Part of a small language model's weights: vocabulary 13948.
Each number is 500 + 40 x the weight over its row's rms, rounded and kept within 0 to 999. Layers, rows and columns count from 0. Numbers have three digits each. The size before them is the row's rms in percent of the matrix's.

# layer 4 MLP down (transposed), 6144x768, rms 0.0336, rows 1662-1867, columns 608-639
094:459561531448477477530528528468519457492423476528452473485563573480495491508558460475488520507486
095:525469505497473579487457511523481549549480438536538496470471502482454533488523498421492485528402
148:503562494431505485529513552502526535533480453550408435583534451496562481440547523536522494449459
096:515442554489461429471469528527418504503487490586543526481449462502441515485480456497502483426444
094:480557485546478539523478526465492505517457525497607517539417455438501507454454465466502534552547
101:532497483439525457516533481481508564498476441441537464445493446546467435513462438520602457492459
102:530598455475470486527592451501472427520500447528475506523458470479510527515579556478489507531535
106:462502446478452479465551568504475503447473556478500515544591432510463514474508576487496535536583
103:483482577537466503481508484469517493518498433558464528437547554516408476541488459475507448556461
094:462448594480602493546474466561506499520552561496565548535514484431467513442517463492449571515463
112:534496487445537511485440507466469497532468453486513464534447493533533458446475531454484472539545
098:496473469469492439463491505538516564477534478564483518497454578523472470517479442539536505502489
100:480500492561545506439400429509474490488493524502503547468504540527454541504480554391533533522478
100:504500491436499476530485518405395487450516510432513513464454575555473509543491489555519478488486
101:396520507497510473455409451531465459477624551503440486532553493487506506394537503490547479521433
100:468559578467507495491521497527503462553559513406482463567499474378488586451549438452507496458497
095:485540509488500526504536456546441484504488443539543443510488528427495507573555503466481437477448
093:488412518477530489460494555508436490513511519510534447450484499526435471475483564469470530532505
096:511460541497537459495522537506472489481468536519535428546439483479555416520519460529500561527484
093:543561511530460510503494467478476462537530517456472546554535520451555443484535438450506493499502
095:498509652555486442562499515499492549493483453496527516510467488485537486434449423448472519432512
104:530492607547564429468462472529412467489520504489473514463522505459476512502476562465541486495480
099:553488426527485506563555476445513471572544462515566463445454508451471544535464486476488430518483
104:568479473511545515560515506513582457460457479471476488545506485482462492529521507528516497574454
103:530479506431536403488480473458496468487514505477518527451541515484497587466563455450493546523454
104:513479460528513530441530498514495493460464471464437491550544480535422539425551495480557466565487
103:502488589506515492503475591526475510462519506474480524500491451548464534509586544421593534514447
100:542492535543510509503544380523501515488535525578508498504464533544479476617552552399433452502428
093:544434561482490560544527449552410510559530466503506438568523619500493478591474493478464482500491
103:552462438432503558479517508438460499559493470475545536574444442487469501494497523510459565530525
100:537548533497437457517517449433501513544458492435432484514551455507511436517520482550507514486517
100:484525449518502566504499513498511540543507523531473502506510540560566490464529513426521494474549
109:527385534492509517476437578516530523473475581451474584491398510478490467492512510510451424499516
099:551514467523519519485469492442481508481498511445517390542461493498485464439510525526480485572464
099:525537545462508543446529478564492573466471556524439555500489541488445516520463464527418475490515
098:552560504545515487491484497501515492563505487505489545412551533498453441505534469430512542510474
107:477490448494435519467437538546517492523508460553487525495549508420451517516496499564412462591449
097:519496498460516538438501537555490549499502500597496466503529520468497499505504475517441521399489
094:533556543498467527526537465538436494512493515465564454542495447488505462491545565513465564525488
099:552575488525486505504483468479473494543506494403497537533493430492483452543549424438492541522512
095:478511558562462555525471495460583460505483515526501553529448475518511515496470470545451501417552
096:454419455524456501506498443442468449479512506535452477471484461485524454479504486496544512469492
106:517425474414520560437465414488513500487538530489483519548538526520475438450446459476472465557497
099:548510510504493595420518552496504481502480428557463516470507531475433486454489523525563496501529
105:502586495493511509588542538470482532473521498492466424439529493584467523499508469436530484497455
092:471464524438520538512479499480424483480504511450504485501448452504430512496528543548487465475554
096:593568515519486462466486525493461567589471461506481516492502553553436502460544454462515515465575
092:461549493467523515470494510443493471480546590518532523455516557477450520522545516481476483437557
097:483547472537504525518446634470536438526494541428467490432536508553476509505534570443483514509398
097:472450532511507503520501493564466528508499553514499491496466500496457498492579503474511547466542
101:489514500471516528467444435571545513458505499548486552519431541483489527480582507519511524531481
102:533548465538454519550471455512581494479574466486489521522490525452484430465567539511439522482535
098:550563523494432568555481437509513481491554579539538563516560477448502518512528487416539500501466
098:536532459486526424451539459502514471512458505447503454539535482514519431467504471543515453454446
108:545576563497439484459520488493431476508533451526533486522447584551475493441585390500519485452529
111:451520490535567569514505530392505553516510512519530524490532468506524500585539572457500449491528
099:505530525505476494484489508536491470509521476509520434467456506448547540455512577512426517439591
100:516554470585514494520475492474507499505537507579497537574478489511432472514495455493553411510531
099:420469453578475547460509485535544486459482514499494429557495427538517474442566513495603442566506
094:524525460556490521499483535483444537485521505485474462527495489481497461516529529539511469531593
093:604471555589475523524491485553491447543461451530566503515517552442463473474460487491501497513546
098:546533579571492452539479528480487545506532562560437475504519489525492479478473498502452519559501
101:556522403500551488473487462535534510498567494483535477523542519516480552509489523484599494540454
100:544522503507501473556474514492441516499465542476394530511610490456542484455504439566529623505538
093:519380499525570449505568440556478446504503493487514453513512458452490492542445449503514534477466
100:538460480522477508514565417434458503478556535522596535522475472541472474551509471489548545515500
091:526464464535430494417527516488479499444506524503433500504503509522522488442492481618494512509507
104:474539521492503470518479524498522547576493522528416553535533483440453475548519514513527516479525
141:463442471470514514542397513461494496480537478489518409552445459469504490493468540477492534563466
093:482450460490459574514442558572550439525513487563518510426510549477452475472519467500541514480444
100:521453473516506452546464473404469519443389457558500555513548436499491493461549520561402519441519
104:499484491510561506472592476506488521507520416558534496563493519449520523497495512503523581467526
104:554513494525466551493475513536457487509463448563477482447537449467485531470496449565485511551515
101:483486468493504494559594527568475505508466573458526520497543495516535561518533485545463500455525
103:539450534500587461466513479552561508512511534479505504500545531520473532473422514517515517450518
099:463549504453486542453518478461467481476458485451522503510477540504584504517535475524506456547533
098:513461447495577511472548475484515499483457461474490417506483543459514592530557419546513518555471
106:491512503512564483510504508477607365520466548405510467525541477427525530517460490441498465491503
095:546476541486531507501501519459517508587557491503527530519483587456548551427491554447495528478548
100:450582562435560564428544608533440495453523526567485535506465479452587473524488468491471520447559
100:503503502466429491533522419460504457505522465603529489464458510473516483479516530472438486552483
099:509500479538466509433501430493462486534492465493471485523523447507510477546493524466453488460475
095:485502510468490537529415521584463540480448534518471504492455476458559522484480523450505446471513
105:551569531457489580503497566465387555551365468557527544547501516520509523469454489486500540518530
109:491402543540404489517586490501587460523512472484473540455530394458452466499511526490502480515549
099:549540498497497457471482501519544530546418479497502516465449460501500477541550554492509490528564
097:532536427444462531515472455520487546573506511531581518553477561607433560540553489518494542503429
095:499554485542490554507595435455437575452501533523541506530496525457445523443504539543472481397519
095:483436541535505531486550478452477446465505493559521520484496455582545447514515499546486471559500
094:570482512434495481557533470559427476548547552492525485543453573571520486514609493556498513445443
097:485582570566547507515541471454485480502526569479465503447550477461538485469470585508450440447456
088:506441534459533504495479518462460475521425484462534446438501534538546513490479479373518500464555
101:500484544440438531477557515478552452466496490525526495460555477508530466504543435511434452477432
098:524465515486563499487470519522590396502511515522485449464505537549518479456486476448485478519557
101:519592475444512496586545499539522557495496531462468501559482508493497522472423467584510513485525
097:490483526514463545522465433486572508564471556480470489474464489514510475462525486506528491527491
096:475474462528494531450462524483507507494485468485523523522567444479442552529620523471543481454395
100:483445474496521459529515514547556405507499497432457557547459484508475477480497562528513416547495
095:545477518475528494513448456481460498534537440486521504515456523517502533516495494457410468499530
088:493536523580499455478467550474641527475556575542432524468519504507497466433487574412428467454487
104:514488486485537398459537481576436507596451562539461587487564543502444563513554433470510504471470
098:478553488510497579492524488548475466532446529429463434542473466534483487442544486481561516439442
099:490551500482464539475442436530440511478468442528496521481531573552526483559537489493502567514516
100:475428502550486558513493575542501479458473544487490498464485528551441472518472483522517503496497
094:434525519525538434448485499476506429525435473563511485534442523570429455500469502535541446533401
095:488460491553452465487473470482502472523547450545445491467512535453457539474402471491441523463481
098:594417493511555520565437533516440535554481492460497494451538487501470491482478478509489600575451
099:536508508471499498446497567564473420486518432545463544565384511458505505429470499483504489468400
094:531549487484505456531485541498520536554504586541488532505512474542490448489606474468543576547447
101:562464434488480409493481506492487460479554496481520548537478498494523518483453508427519470489525
097:565518495483519492460546482556466528537536569540546485443546507530551491485535541546440535400442
098:554529527407575523555542552510459480449497570504557508474425517474564508594500498448513532533525
104:469510487522529536476522455522464465446463476515514512511508556458463517589522536476460547448481
100:477597478412469549517516513453478554527515447466521458490379423488486563519420594487445457528528
094:509501537469452505508541468590566492510551448566608510532577482581494545476457463477559564507513
093:494482565548500535529511495509480486571520544521433492476536503458483499483521447596543566516469
100:463447488489530522467422431535513444580519551460520481558476490523479477491548563509556463513529
092:541525428571507433495554515537405499498427496532474489532462551514492555486397557528505520526507
101:564532495488499459490573504578497490454467428525479512414553488453477557541381559472504476476486
105:495515493620485467454491448449542482455542503583531517507546499506526560548510472480532452532519
099:540509528492485464496435520536511502488497565502603530531510523440506524508523500524477540488484
098:488541536552601539545474507397476508581507523546485528536503516603550613524506493481526549495562
097:504527494503484485482453538476474473458494558515449485511525406496482461490453543479422467569612
097:600439416438532446510561458507513540469501486535524418514592591475509476522548509493456450499549
094:526532507508504521464501476542440508513467546522435588463522460531456542504551520540541509547490
105:506544524497454570514444484497630471484454560543508542528493517471445462514551538470532513566490
104:505511527472470492546538433521496516552484450460466565453450523512492550474444495472479505458474
093:481524440494561480599480463489546442530478462538543466510530465529520559582492506583481507512461
094:519532481556481498442506494509514510473477472460442551523512452518532501469481481446485454498485
101:496460542468495549542494408470506453495505584554455499493545563499506475516529535482444469531459
102:425449508502488458455532481503467526477492520514512499525477457467459559484522513553464487529514
090:482506518473493441554563497485470467552517534491492506469555503476516444498505448489574454566550
097:446500474539508429491473440441529448444518472468450479524498491532524436545473584478549551469553
099:483475481506490508568443496478514518481504466504498548496514527458470471544486489479526481527585
099:474419532532462522435515464497419472513465457513535516489465574490520493493510557493497444510468
097:487465518517552475544582474491518581499566476450489550521392533451542486467513529537555440533479
104:487569561520419523516498510522508573470427456509498485533523437490458490518515429540484513510538
102:504480502481486515510559474532538505498535534487564517445476490483522521572551547566442436527488
097:494482497472492546546505445487526471511529519534481512469547509474505574476585497477466492549593
095:548478512542446534448507525550483526531507443460499489528520484531467545503539496514483458484449
102:514590529456500505439500494500448539421465490490419513524509473500477541489539497507463515526521
092:535462531481493552463482581528538517540474563512513464562397534497510552482470535564562567473559
097:481506497425439476510419469426482507489582518526460449490505460477495499440447438517459445451449
107:520504466430515536544472547560466501485508459441512510579495540487530534454502525510532492468461
098:458532506497452464470461446577541503494468561472464551436506538486471510563494520463492525494520
107:472555552484415500469443520556471481534500552479518479495505510509532565472565511543509509513495
104:481499584535528557515550456529508546561546484475509562497525527483484551499382477526502451484430
101:546499506518506524473444488548523524543544538480522561455511509538461531449450570498425549518473
096:538544454516494494495532492459477474611445513445486501524448497464491429545502592509495583519430
121:580476481455470555459477507552482438511472475535453478478475467559431537499477490489505552551495
101:578486497497546537470510571517488425500510518550508427438575539537458492477483490492456536404591
107:482510491533398438539491525499497559507465539440546533473559522422486467553599478517588503540488
100:555440459426456467554499488520534525425560565463434556429457561561437472530522510532494483512459
099:518506485462472589457529520471510500508445493442531424478436449482475439472503550520414487515493
092:415547529557499492444529466443459517496466554439478478474467531474524540456524503462476538510490
094:468532530559499580570556567510532512558486490487486508524507480400511449515558468537456534424445
100:404507562542489490486550505546481459461425451533472577509495521548502434475497484516509459484529
100:451507521421483554495485479503522530456489448455476452468473593488425547506526540514518512488479
109:486466510511519454525510465464464468554531440491493595468537529512537526482471510463481487428513
106:477472493490492425472517521478555459459498480464527469468483454449471486504514521530506478465457
096:458545505509514548554517494504475583539502454463526526516513518618446482441508485523527449522449
096:544558483550549438524471477507492463505508477547498500524495484521552506418492484505490546509501
095:519428540479466437467529420535475508570527483482501544512462521488520483467510501460540550458472
102:528480524437474533517512507552512505522487524477476544475523474462433427534596545535422492488466
095:509463472485579513483412441547489503452497514456480455490563469547483540467557486476483532510580
094:504469541489513448539508458495530503463573559504520457473491519555424515559546509502462532550513
099:513469516455528431530437454444549522481539472546462495481485492556416516562520493504518448461470
102:493508456560494565509478536557461490497493457531565526537434497565516510516529489533490521540602
098:499498486493437476487547487500520475493513548533503520519474565447464492529447485523507531545536
096:484537427542557460538514551493525530519500503497452487484471534520444440459583516413528555504507
099:527486524572457507534487533579471538454545517475500493458492548488508506394502484538492487485572
102:437426515504502543470464514464475477531453464452513495555467530469464454545439531423522526500498
101:485493591562538520437557493535413508572513526475371516518589443511490524503444481496522475439502
097:478577466543541530468563476447445513523492511513471533464488558582562541613519471462517436512548
096:486535551490574563467491503487503465542523477474450571491538525417539479585539452579495516481529
106:516521447573544482445467486510534455538464556577541493534474492468428463552511568483504470474444
098:465480499565463536525498503579585547481570425476562549485491430430451509505414558385487509491555
102:436506528484504493471517460434481549555510527520515560489544521491412465507488527481446569467513
104:459483493492461534568545536498537503408562497479503489526489448496575518527492484524421524499487
093:480454476442541496496550514497472525417460521495466504522523549465478503514543522532516472427587
103:417446551485474451542487484521489511501555522504477479501545519490535562514538519530461440453542
106:479508514420474528519506475568603483461561545428521519542499502511512452527509501561524499518540
091:441446577472536521565608435494518452478481533492528497509482458535496514469462508525498509534547
109:466560422424454463514544467435471485590432506530560547544504455479556540573469510458480456552539
090:518584457524458534464510483444542531498489578501534474497516568468572551490535515505493494450518
100:556486487515535480428556499581426458510460515534505496421555548437490501492507541538511505563513
102:501560484486507503496426449514546509546530485567434580462496525519460436494499511521540483509484
095:523502484522505479520475438529504495452483447514603447485513506508435483537484497479484473524486
096:517532446565508563505479459530494549565525474460495485457460480466525546480477535479369464480507
098:474607517536467564520521445550484459517440507548463510503541556484526501474521559492432455522488
101:541486469513470450475551511547506575536558528542402527455544421520456463402456456500480445524444
103:536513527473457540513527523494488519470554479494356444492521515517602522420468516438500520498513
105:603505550449521481514510473465550531462524510497469542509500522502564525557443437531487479503620
094:477504499496483557512468502514536553525447427473514507505546556510514542537497464577487455456555
104:450501468531498545506485490577549522452559605525470540466479498470520505453395440507486551496451
098:557561505530463493513491469501426463439439439510483433530484494506469478517534479438450516498436
104:550478473465510457471534440426443545562494491507518510529510477496483578490549482531435534462575
096:452511519428467558494483515415506533531510458523526507531541466555454544549453525417476479442476
099:472467552586462501492556507546509507538459491478528440551497441505509569506553514497532430529503
103:451448576509556519497509511502514479419478527468575536529564523411482441473499464491478440491424
096:526392455508496474437492459463477493518525503511492512462483516496522470520487545482486484457445
098:501567524502503511495480502475569571450491547475445500485601486461553491531475515474488386511470
088:545449477563527530534417452544488537517489526535518489543524468479537540450527489520509530485580
097:455450462475496548453489476454502538510502484497527502510477552472517477459496503503563524468531
096:553535409560588513539506434505488451556469519495523468452474510513545557534496495459498469504489
093:497478515488511413496447506504424416552474497524480489468485546479555487565516503471524482427554
# layer 4 MLP up, 6144x768, rms 0.0854, rows 1663-1867, columns 608-639
095:520524518533505557463557555513465442481473558473506527476480461493447469491491439492520478515533
140:473570451489507510482504509514537436506481462477417524484529511512463469519596500527532509499510
097:477512483520470503503490512495511495387484585498486516487497547514499479478523427513487428512510
097:471461550516468455513495527501517483512500487470489568552476500555499517493463483494450555458515
101:565468461555558511486404539450475464534478478492518566446501511468449468496457539511569579488542
103:471442592461510502549521584515409442452451505449612496516508546465484525481493522441460458463507
102:437437556507524435470524478515451492464476543492507484489510427533501471430488480511495483435518
105:569434491472503449515507496435475532465513531500542500512469474484520487513509490500470526456533
096:489556471450514473464515473452519528475476508534489517444513414545437445526451503472572484496487
104:414521432402512432494490471483573481458551522490496489479479507494514536514411538474450563433526
096:497499491519522473519516515493487488486560516502515446568528506552499464523449475545535577490527
097:438530509439500435480483518479481494498423529581446577528526530524585514530483512587538405491472
104:553520489442515446490415474480538492438504475395481472482548541609466468560471491518466498562493
103:525432464522440543471431519468456527461548471549565462461467507552445424475457597526544498546511
103:496563501525584534500483473458447545583492476471505547458524475516492470558422497521535470533468
096:493443483499491510434543515464472450473525495548540458459500509416540458441460499522500463574474
098:519469470524531490485500523577435529498421531473474534441486558529514505482519483477510466472554
094:523525534537460528572555572414456557447486498474507522482448507485478494408484534520459515524459
094:510576567467486512487495497504521488491600454483527547479536486512565488466404489498516551548450
095:562529435440543447484451472467529421543519530445417534521410467496530488426520476482451564476556
099:584517559482481558490538534534490526532454514466539552537491509444476448491473455518542484479512
099:503518524531512560497471513451443516461460498413485426455558530550523433498497493448518537435480
104:554452542479533523540436549433540538439474532586499484487514481466514519539498507589507483544532
102:516482518467459564515536508480526513415505518510538550485436591469522523509555476497503499428464
104:456422487438504510614468566523440459503512483498517434478545555533557480518476505494418481495515
106:437461505467554431491471529461524444507520444535501495466454527502507484488532532462544436494573
097:482548513521509576548510460512528421466510454511572574445563502435500485519428473456483483486483
096:488488476496504486448484423497524559443568559499516515555486494517526385520502483483452426485484
101:504469512512514549482519500501449504575511450585537495490426493508436496490488413495489472521430
099:543436505534531474531571480518483524464510513520544529491484469488471487439518489576458439480513
099:498502476512394509436592559443501516488493460528532481513517512497487501539538519492582515481525
112:537488432470483510505464512514537498478466553396455571463518487488538486572529461510503523512450
089:475539527457529540479471505502544570481561519537464560492498532567521501416503486557509449475497
099:525458516516504411567513458534531523479552504505503490509507569494554531560560465416470457546538
097:593468543454558563455516607471479472443532489446451511504475586454439531510474579500482492505475
103:509538504466498514482515524483548496539584486427525515525491539455509550556508541447488501485522
095:508503483550527500503495439456447519504489479493496555535571498584470548514499494537503464506503
101:521468477485511454578534527490566506483517565490455540452482460527479544539491532590542461564464
099:550502414550417547495483505429478453588447542476556498503437525535463504466448461471406540481484
096:490484444477482497551484510574562472556560464538496438428506442509502542501497519555518525429515
103:577478486489478498421534475527511469443503523463468483573449427526513390455528459461466503482524
100:465467483533447489439526505540493457466479486474485498504524465545513557466516517445567570548492
100:497551465548460493558528510473598516565531480451534542510458493490475450487455466584479474558525
105:471512477541515396494507515473479539474563575479475451502530500531519436515481501497568536520502
102:535492519505519588494502484424593549536495495475552490576539454494531436458507487469473579511461
099:470518494450530505544563497528582461503443502532556384480514497474505459454470467550514463518488
098:431585486513470590463513473510533580513459447468478476539432506477503511501505488497496485511461
099:522476511479562490530484536548552486523453432582530532509493528468541455477473490500544478509562
098:463564505505458483488485525526438508453456413575507505488467538532545531474497484557557502490448
102:360505554501521507468493514491505520513481465452509462492535482476484509556480525496466453466507
104:437446516500510469495488478469504456540543498520516466547467509476560475465521540525513468409510
099:530494545542482516470455522480533507481508487581523454478583483557499459475483490551507508501507
098:493531542541511465525500555435465576539474482543495488506493533422493535474501532438486524508450
107:422511497558526471488462523491543528509476523494545439429467514467503454487512543470494455524453
104:450455478538474459458514532486478483444511456488520473502511436509529499565483516478508583554509
100:447489560518472488480571474498528453426473534482552573459495505548475453433487485457466561506473
096:438499426537535480546527475560477458414476522504565460511520475477510528500454495486406462556558
103:521522505553515498485467532435543534450496500456459474497545426501480586490571555470577472522542
097:488407467475485513487499458435521478523512449513445534515473483470516511492494496482442480514488
096:492474492487529453498436518399586445504512513565448484545446516529423475514472559475477426541480
097:555534519475592528465568520462509517532514461479499449545434455467466479506518520566477441505492
103:496519454492490505487482505457538500465536545485436532550484508509512464527479427469486551524487
104:512502476535479476494454537493525442504478505464463404488526533490553466483502512437460498558447
095:465496570407516513471561455521537453491515482485529464534543523513544495514468528485519487483521
099:453567551531434542478456470547493521565473456495521513542498473556448515473425568484566475480514
095:528476409492418497570473498510498538484493528488536551475530492494507505554462483388471482571519
105:486527470483494513539477516476518482507441470544541538547396470470443423480508551547562512531518
137:480441487427524507536438510537459440526526479389502503513525508487428541504520531491574526553500
091:529548552537505472527504487532509444501507506455513501495489465504489539417484390555512504520481
102:481460478455469538520482470533466468488479478477504479489475514543511502518521503527481517563523
095:485497437440527415492432574478478480448419482504498562464520551500474491541474489472499500526541
101:534536457502467548430489487452516433436499505484503502484458495479443456538460505547455463511475
105:544553510511582556454495467533462454528547571493466445563521506470524488507449565447577503433526
100:531469505520515553494515554483448501473468489574483409480445597479470540508553568511459498501463
099:502580455509410532490532450469492516380494502535478484461469551547498515445482468489501552564476
099:471533516431529506581498488609503512486506511512494442461487457594521508586441491502499504520404
103:451500524544494470493507547448435550439489559484525474497538538445511476554557522500474613539543
099:470555497433516495513502469592524468479487487522519493494539504494571428498492455534533500550443
101:449509525508490518366560486520474559439438521512506510449517466492559469502515481466519583534488
099:514475456405494518566530445540423506548465448482524493394531548553503458505455491562470526544505
101:522433468525558545511482526479557532494506485485488573498498418532553495517446590469488469436530
101:511519425485489459482458516505452483488497522544483415492520514535565519454500491477520444502465
099:455473473474514554527426539453493565553495568549419485496458485473478532491487515495492487553542
106:545480453442451534496461521530501528527498503552537456511523483458513524484453480439412436535487
097:462452469487497494538478480473554480506598507491410473516509515471505508459524536548533493528501
100:505562504499497469475443520462515538424525532412482436468575488498487501472483462542588514520516
099:468410457507463510557477504517567516470543478477485504542535470542437489485548540553481486462462
095:507487577472498508533501471423498461460495445552493486509562478468537420449491493481487495526531
099:479480478529478468533481536596463489417485478500485493436484512489523547432495505599531481510550
094:526484530462529595456493512459519501467486446527555478496490491530455506537481471464432488542458
095:502541533445522502492492563525490520504491502511475520503547468498536487464472502570502483530461
099:464460563536535460554509490470467350481523519527477486583529462526465477480508533499544588536559
101:470491482488426495441566493475436509458519505506500485521507559460496436489500478512484540493555
101:441476489553531479444475484414464463493440506511502501507524506469454457575563533515500486517519
097:547548453456570576534509483596551538486428461510395555475498536434401539503509499525498470547402
096:550491521492482542543513500529419454523424501570530535418466554528469412466481468527536500521489
103:507465481530479492476505496469597538501541542546437509468452440527494502497432468566563483481531
095:495514496536471589494547504431464518481492468515439532434533561563450493492523458512501447531548
093:554519495427484524451460456501410448466448498468498466541504472522471462495482504492497491565519
101:509389510502511573481461532482494421507532525482476506528597520460512467511473612500489524505528
098:474459425501544529485475552520479486484463486491530548530502565524487497467470505484493471488487
100:480438529455525549578484592481467539481563448491510519461480525480513531479430529406465554532484
096:544533496525517604514459531525511563526439527496474424506497491526521451483577501534473522591524
099:465484503506481543462511489493439532517488465545498566468419580511496517398495485506521507466459
096:454535520459613547485397451486528524459497442547492490528527559488516496495508527446489514494488
093:448460509482520491444531476486589455472563485577516507484444506466491563519440483556471492504530
101:435500462438572471475481480486480473487492520525500469493513490428457552455486522542507607506435
092:492511527561443579441549507488446495483464538435525549519520519447526504511488481569509503461540
097:462491502475506578480579539545457479443515539483474452503507537468487471530527539473484507474516
098:439424511455500536540436503495537514488512573518502537551512527449487441528530451439525531586477
099:486492510568500539434474492468518486486529567530544436442508412464416622511497477581477486497496
101:470518463547522577479451507423552519539524467497483498469444499539446500513542479496513503511477
106:601517527531534522442482557455480492487485484552493472516479481502528543545498456524505591576531
097:481508531462526535538438462540500475519462470496516501492487485545475416483507578565491488519438
093:520531504448482475554454463519448469466500493536474477487483483474483481546474589502510518531549
099:428497459546530522497560470477499565489499490508483585443591510524518472519473533466524453490503
093:536511519468497591534533516472535522521515546543508422445523498488503490481596526484461458449575
103:488521471529527534476561463543477483404512500504553530543393520493432523477440466477478470471501
102:463471521523549555430545492471484449509552534569586516545487461579464501501489444426508509463481
102:489440507585467542484502462572561442558464442490537501481457493482526567510523448498506489519415
101:530511458484477537466456468448488535445515375450490518560537509486502502504529535521443561567518
106:501472534507433508556453489488537481468535510543525525533560481395480523490453492542499491429542
099:467482526529489488478521509559524481492473485486509476534439419491495507510450498376504516424519
097:496468560494536507449533458508506548507485476469504401469477599535468416483495484479484438478573
104:465493486457500458600542553483586416521437537505511537466560442507387567475517490573460504491527
102:468507522427473444472467575492537503417500501500537524479484496424463510587518506573484540479459
094:484468520465432532521508565520458466460460488504485501568498492549428440454574513454543470545514
098:443513529417463497481499490488446512529576482533542478510516556494483510513506513448567510477500
101:515593519488478467452487467526552492552449441516467490508452477595527451474446530432553547500530
100:458483553539463520529492576475618543454478487465549526502520522496503500508557430488520460530522
095:492502486494450510481475491448507511477473484534459530553408545452483570433487565567566557472464
099:495552600409538507470447536525562503446549460494460441502416505561447524560447529430447492469502
102:502590503531535507433462531490476514462506468527571464509518476451478515445457518489495523504534
101:466436546505482440551473402449438514502545464430535437457509456570525555577483482567513457565498
100:471477584528544464507508489528478504490452487548473470474528491542450453488446507499442476501532
103:510546566481506514492454519529520567506513520515462505515526449529505522519435507466530441507529
102:532525499505587489541544439472535532578454417538551501531439543530418494512499519482583460469467
097:456456532545506477439520480548502505564439508569487455505525523490497504548491522490511441492522
097:453582568582472467524508491499498492490469565531474430486477491496496499471486531478533518470465
098:590473463474509439484530473497485549508505544518526504494542489493517517481493554503493545470456
091:434501463485585561474467448528484536546486511533534537531528485520546467494469472416507480480511
094:506425503502559456506540495499516450482511450535461417520494487528444568589572499549512540510464
106:494492487508517502534520515472490525474508490485469476503549493484435479496447475523489506437443
096:526490430497574504521427444458524563482490425557500437486410472548451546533584484512553445560514
101:377512490478354454502475478468496520433443439475517508447483488475549431507421574421512545443489
093:472583612480435523517476490418463492506532472452487472539533576433445558521516515447426431451518
102:552490425529486559542408451480580541478491464540476548478509414537440556528463491459466472510513
100:498390531511474533478543528498454473458420469493535527491508493518521470480455492448466402474536
107:441489561495481455575491482474538562497485490530504528540476523534498513477476476509547475579483
098:518531483428492529413565429506407425569472532514487503534512544535500487531511503470552548577537
101:467471462454525461442515481526415422500536500527507514468518474529495507520520511559505510487513
102:442435467492575584467514527471462454550455495521487485527502464573465509503485454517546490467463
101:575509598554470478519474482520485452498494458537455387511520537552528502566521527549475560465517
093:509518540439515515523460459491534469580514468554549520526546492441565467493508481492523501462551
097:543438523487544420467483470471491501568477540469466539417414515572508551543504532419472509528532
100:482479557462484520510556563537514525435536516444459501533459436569467444462514544522439518512454
100:417506524495512484524587520520501541559523531486437501521462389452508532544530472508515483489486
103:455507491555555540481535545451568590504473500442501515470503522490514495424453478479481510473456
107:472512510526470520464511495555505519557461503527488554514513465562484461557499466422506548461480
100:530457485552521451532501442505485499435447529529544525442477460466505508557460522439501430521485
096:524524460478490503478464427501517443493511414513515517468596504530472537480490482463439495532486
095:439508567508474550526452491558519444482490533427459461540504433529499460493447495504484429505514
098:567472488481512466469481439520571442476533499519522460472530544571482465531509464449476526454485
101:474492511519494511460560552514551503565539472475518479527463441509561512523491459450532512495504
098:548545450486521497488505479507454506499484422542499540532549530472478477463525476450507587484456
098:455439520489496525545454520484507533453426596528498532481452566591523491499521545495545503540442
100:442492486517483515393555571553574525511542434487635471476486440488475552524455508547516455506473
097:502516480449527494555496539464477467461535509477444455498470446535485467542521494460541522492432
097:508424545435504515513465410514523549545493483469492528451490475534543562596519445489594458535467
098:556466418449452469497489496470472524498486489449468543500457417416547520513503520455528513438508
099:520518516504434461556541536548512568510586529527496506496461458532508430483527529445458481507521
100:490504522487541519402542481511470550458480526499519510495416502497509587515449562480483481490547
096:512469523527531470494534511484550493492546522576517487468471508496576477539506511587488568418501
099:490491516482489414526593475528545536399525457565523480450504453508432505516542465466474494449591
106:460460531509593503478523466480435509539475454440512461491478447464529560526499461398502547422494
102:503529434470529489499526560490508451441439520526436449514444413535521395460506499498522562518530
103:473531456502432505620495605517556508507530547518536512516451555447501503488521445461575531445514
103:464469487596469515529565509519587507536467543480569399580482499503482494481402538530489466489539
097:423548597541478540460429523521489519460434471529510495557535522506496476498485469524505570599465
099:473430451512562491541510478533519543532511470526538475541479455448452503510501535532547468496577
103:477447578518588481473536494578513411475457446521481479458501412475441541508523515539429529530518
094:508513523543524457465522513471471527396463503501570465513477560475534419532512470480437480487530
108:513505438498522459408477481574496442541503467470498479516509422459550517560484521481488494489473
099:476492559491471469479497501455483507530504502442450448496533492532446581495435504495493574519493
099:509493478546512509543446478476491497483498512425447493502401462539449524494505459558439447477420
103:458482508488566446459454512507506510532480499488489507513522402520548477503446459491587403480468
101:523536499485572483564510546543477462446499494526480557408522520524495479579543425495478513502457
096:407518536448452486459554523424560434429512487518444522492498443525520560472447512473469569537546
098:442448527451520504465475521525551448486484551490435487475513457521475460547521488547500460586462
096:492443529559501393521550502541467504477543487531487474504478511478487521523557489512518587431569
102:559546525490482491495443444418490521443540451519443506459490528498434470566488520472467434513466
105:486489484522545423502494447502554550537463492530503534427534444589524507462567462483535525477507
100:488541447444500466537552530489480546466469511516477536439463513471533565495491581517447538532508
101:508477484488440517427465515530497554452557539471519460467556454527517445481603453443534568522461
104:517473452493488539474530499525581495492454526499534462571452488501482531466481521473477505495489
101:500431528487528470405518459513482501526472552468490524520458489586531530499578514407412522519535
097:526455468495473520558488461484533518418515482515509450492564547508541550480475465472460457555526
099:446490497507480503481500414458499492507500503544474451497502599428448445535504532540553503519468
103:555529557532437524547521473510522469463530550522445471496428493545487537545416539493527578534492
099:444419509512572535523427590539560499421528552484516461508555563511475550475489469513491481550493
101:504553484514480510477463491481471531515581495487513469469511520598473496537476440564491525397467
090:529551527448514499415438469605490486488454485515514445514413464534512471465530463524531537497406
099:461543551457505447478493504475388516579599451531534557444470477499466444545464505508450528483500
094:454480513476470565493510595533540474464518525527473530511577545459448483482482554590536489499501
096:568513477506535527523551490519576511477478417583505505564510549470450484427543498446523571534392